Each number is 128 + 32 x the weight over its row's rms, rounded and kept within 0 to 255. Layers, rows and columns count from 0. The size above them is the row's rms in percent of the matrix's.

# layer 7 MLP up, 640x160, rms 0.218, rows 607-615, columns 80-159
size [ 70 120  18 119 117 100  32 117 123]
[[231  90 107 147 186 145 140 105 133 116 136  80 125 147  97 129  60 133  79 106 167 111 139 103  95 119 112 227 123 134 165 114 161  99 112  58 181 172 183 117 154 114 117 158 148 161 125 144 174 158 102 106 133 167 170 144 115 101 150  70 142 164 103  83 158 125 116  92 102 134 189 134 118 143  70 166 175 181  90 135]
 [133 108 127 116 138  58 125 154 118 137 142 147 176 218 127 148 135 136 119 125 111 179 122  65 147 162 104 150  95 126 116  92 174 138  67 113 101 152 108 158 165  78  96 139 186  61 102 147 106 126 107 132 141 174 162  92 129 109 193 168 101 159 123 105 175 118 117 154 187 162 162 110 143 103 160 124 110 139  78 123]
 [147 152 120 124 173 136  94 102 125 117 195 115 135 117 108 117 118 130 115 127 135 146 135  88 154 110 145 123 122 173 118  79 210 108  98  36 121 145 138 148 183 113  78 141 138 126  85 172 230 172 107 140 198 153 100 178 129  95 122 120 169 132 121 128 154  87 112 126 158 187 178 159 146 108  93 122 120 141  99 180]
 [134 202 149  67 190 123 144 158 177 142 168 182 178 122  60  95 120  98 126 125 128 133 146  98 126 125 105 196 137 113 140 106 149 174 114 134 156 105  78 166 178 120 137 190 164 120 165 137 113 183 119 149 169 122 196 115 153  96  99 121 100 165 204 174  93 135 137  90 158 126 182 103 146 103  69 139 119 101  68 158]
 [116  73  83 151 162 144 109 184 104 154 124  96 143 145 124 110  96 146 152 132 148 143  92 103 123  64  72 137 112 199 171  55 133 149 104 136 178 128  97 137 147  89 109 140 157 125 115 118  98 108 140 173  94 183 131 177 164  92 113 113 119 140 139 102 108 144  91 125 131 171 144 100 150 105 152 153 147  96 166 127]
 [156 121 120  91 145 110 188 133 111 108 127  95  96 174 111 124 147 102  56 109 120 149 157  77 126 148 166 187 168 128 163  58 144  75  70 117 136 155 126 129 128 107  83  94 185 143  99 110  87 166 139 143 110 156 144 126 129  88 121 175  90 172 147 124 175 115 123  81  77  94 134 114 163 101 106 193 124 106 115 128]
 [196 130 133 132 180 115 110 136 162 161 183 183 134 140 121 145 128 108  79 109 100 143  89  81  70 126 154 163 148 150 139 113 125 125  99  62 141 146 159 163 135  44 109 138 124  66 101 123 150 181 111 145 164 141 152 121 135 110 145 120 138 196 134  96 169 102 100 116 141 133 175 141 154 110 139 130 131 148  92 160]
 [146 123 136 151 127 158 165 180 133 120 173 165 135 116 147 128 155  97 149 139 189 144 116 121 128  91 158 198  97 109 125 101  89 183 114 134 198 166 160 112 192 149 121 132 144 152 110 135 159 121  89 122 102 136 117 187 162 110 163  75  98 138 155  80 135  56  59 130 108 158 206 156 140 107 131 182 160 129  84 191]
 [192 128 125 158 178  68 126 171  88 188 153 190 128 160  94  91  91 142 103 101 127 150 196 117  84 129 107 111 147 104 131 102 133 129 135 118 162 112 111 151 160 143 135 179 196 150  95 121 153 153 116 153 112  79 150 159  47 100 121  92 142 185 114 148  89 167 106 160 105 131 141 209 170  68 158 125 108 100 162 141]]
# layer 7 MLP down (transposed), 640x160, rms 0.203, rows 607-614, columns 80-159
size [ 59 118  17 116 120 109  35 119]
[[124 117  99 145 188  73  59 185 126 145 109 105 104 110  75 128 176 117  86 126 100 154 184 106  98 104 158 186 154 119 134  98 126 103 125 111 121 126 174 109 182 115 102 112 153 119 173 140 154 155 119 131 107 166 112 146 161  82  68 177 117 109 154 153 129 156 137 133 103 148 144  79 117 120 157 189 202  95 113 183]
 [176  95  87 172 147 139  84  92 146 165 110 105  90  84  90 153 103 139  64  66  64  85  92  70 196 156 133  84 173  71 142 148 110 115  89 160 104 153 154  92  94 183  93 128  93 173 110 160 140 116 136 117 146 154 160 139 101 122 168 130  96 139 101 122 147  97 105 158 155 158  78 142 182 166 138  94  70 105  83  84]
 [123 132 146  99 137 120 164 131 140 128 107 133  65 138 166 101 129  89 127 120  43 166 138 112 148 146  57 113 136 165 181 179 131 122 135 204 115 100 157 147   0 143 139  71 152 111 133  98 116 107 154 141 130 220 145 116 141 168 117 119 125 122 118  85 175 154 168 114  90 128 164 146 106 170 124 138 128 132 164 106]
 [178 155 158 152  95 143  75 150  68  80  66 150 112 113 168 148 154 172 128 127 164 127 112 142 102 113  91 159 111 145 119 182 131 101 166 145 135 177 120 151 116 135 157 123 162 172 136 154 193  76 107 164  68 115 109 164 167 121 168 122 121 193  77 138 181 146 104 141  91 197 198 102 125  93  99 187 126 187 122 178]
 [125  91  80 159  78 105 125 132 179 116 100  78 125 106 157 104 124 146 166 167  90 100  71  91 251 164  91 140 112 112 131 137  78 122 155 176  99 165 172 112 113 142 163  92 145 144 114 115 149 112  99  95 167 130 136 150 136 104 114 120 143 166 112 108  75  89 166 176 164 144 124 155 127 121 179 148 121 127  92 174]
 [147 118 197 115  87 154 105 185 128 114 158 115 116 120  80 134 138 129 123 255 129 151 111  68 166  99 137 118 129 131 131 126 115 151 135 166  97 138 128 116 115 122 136 147 160 134 147 144 119 142 117 125  96  86 156  85 130  94 128 116 137 150 114 135 117 106 172 140 141 103 140 116 204 186 155 116 172 153 193 125]
 [ 97  65  94 132  64 114 149 151 145 115 144 105 103  91 143 122  78 224  85 144 102 161  99 129  75  53 161  92 106 106  91 153 113 127 115 220 117 123  83 158 118 143 131 144 110 191 111 153 150 138 141 118 148 171 128  98 153 103 125 124 119 149 129 172 108 125 105 119 112  93 153 107 176 141 142 142 126 119 130  86]
 [177 115 169  76 176 111 173 187 121 149 123 144  83 118 137 153 117 110 150  85  72 133 156 177 103 119 167 137 170 122 142 142 143 137  79 135 147 136 150  90 105 154 125 108  18 144 104 127  71 138 109 117 167  94  73 105 148 126 125 119 119 114 124 117 141  92 147  72 143 165 118 126 168 173 141  79 167 120 129 119]]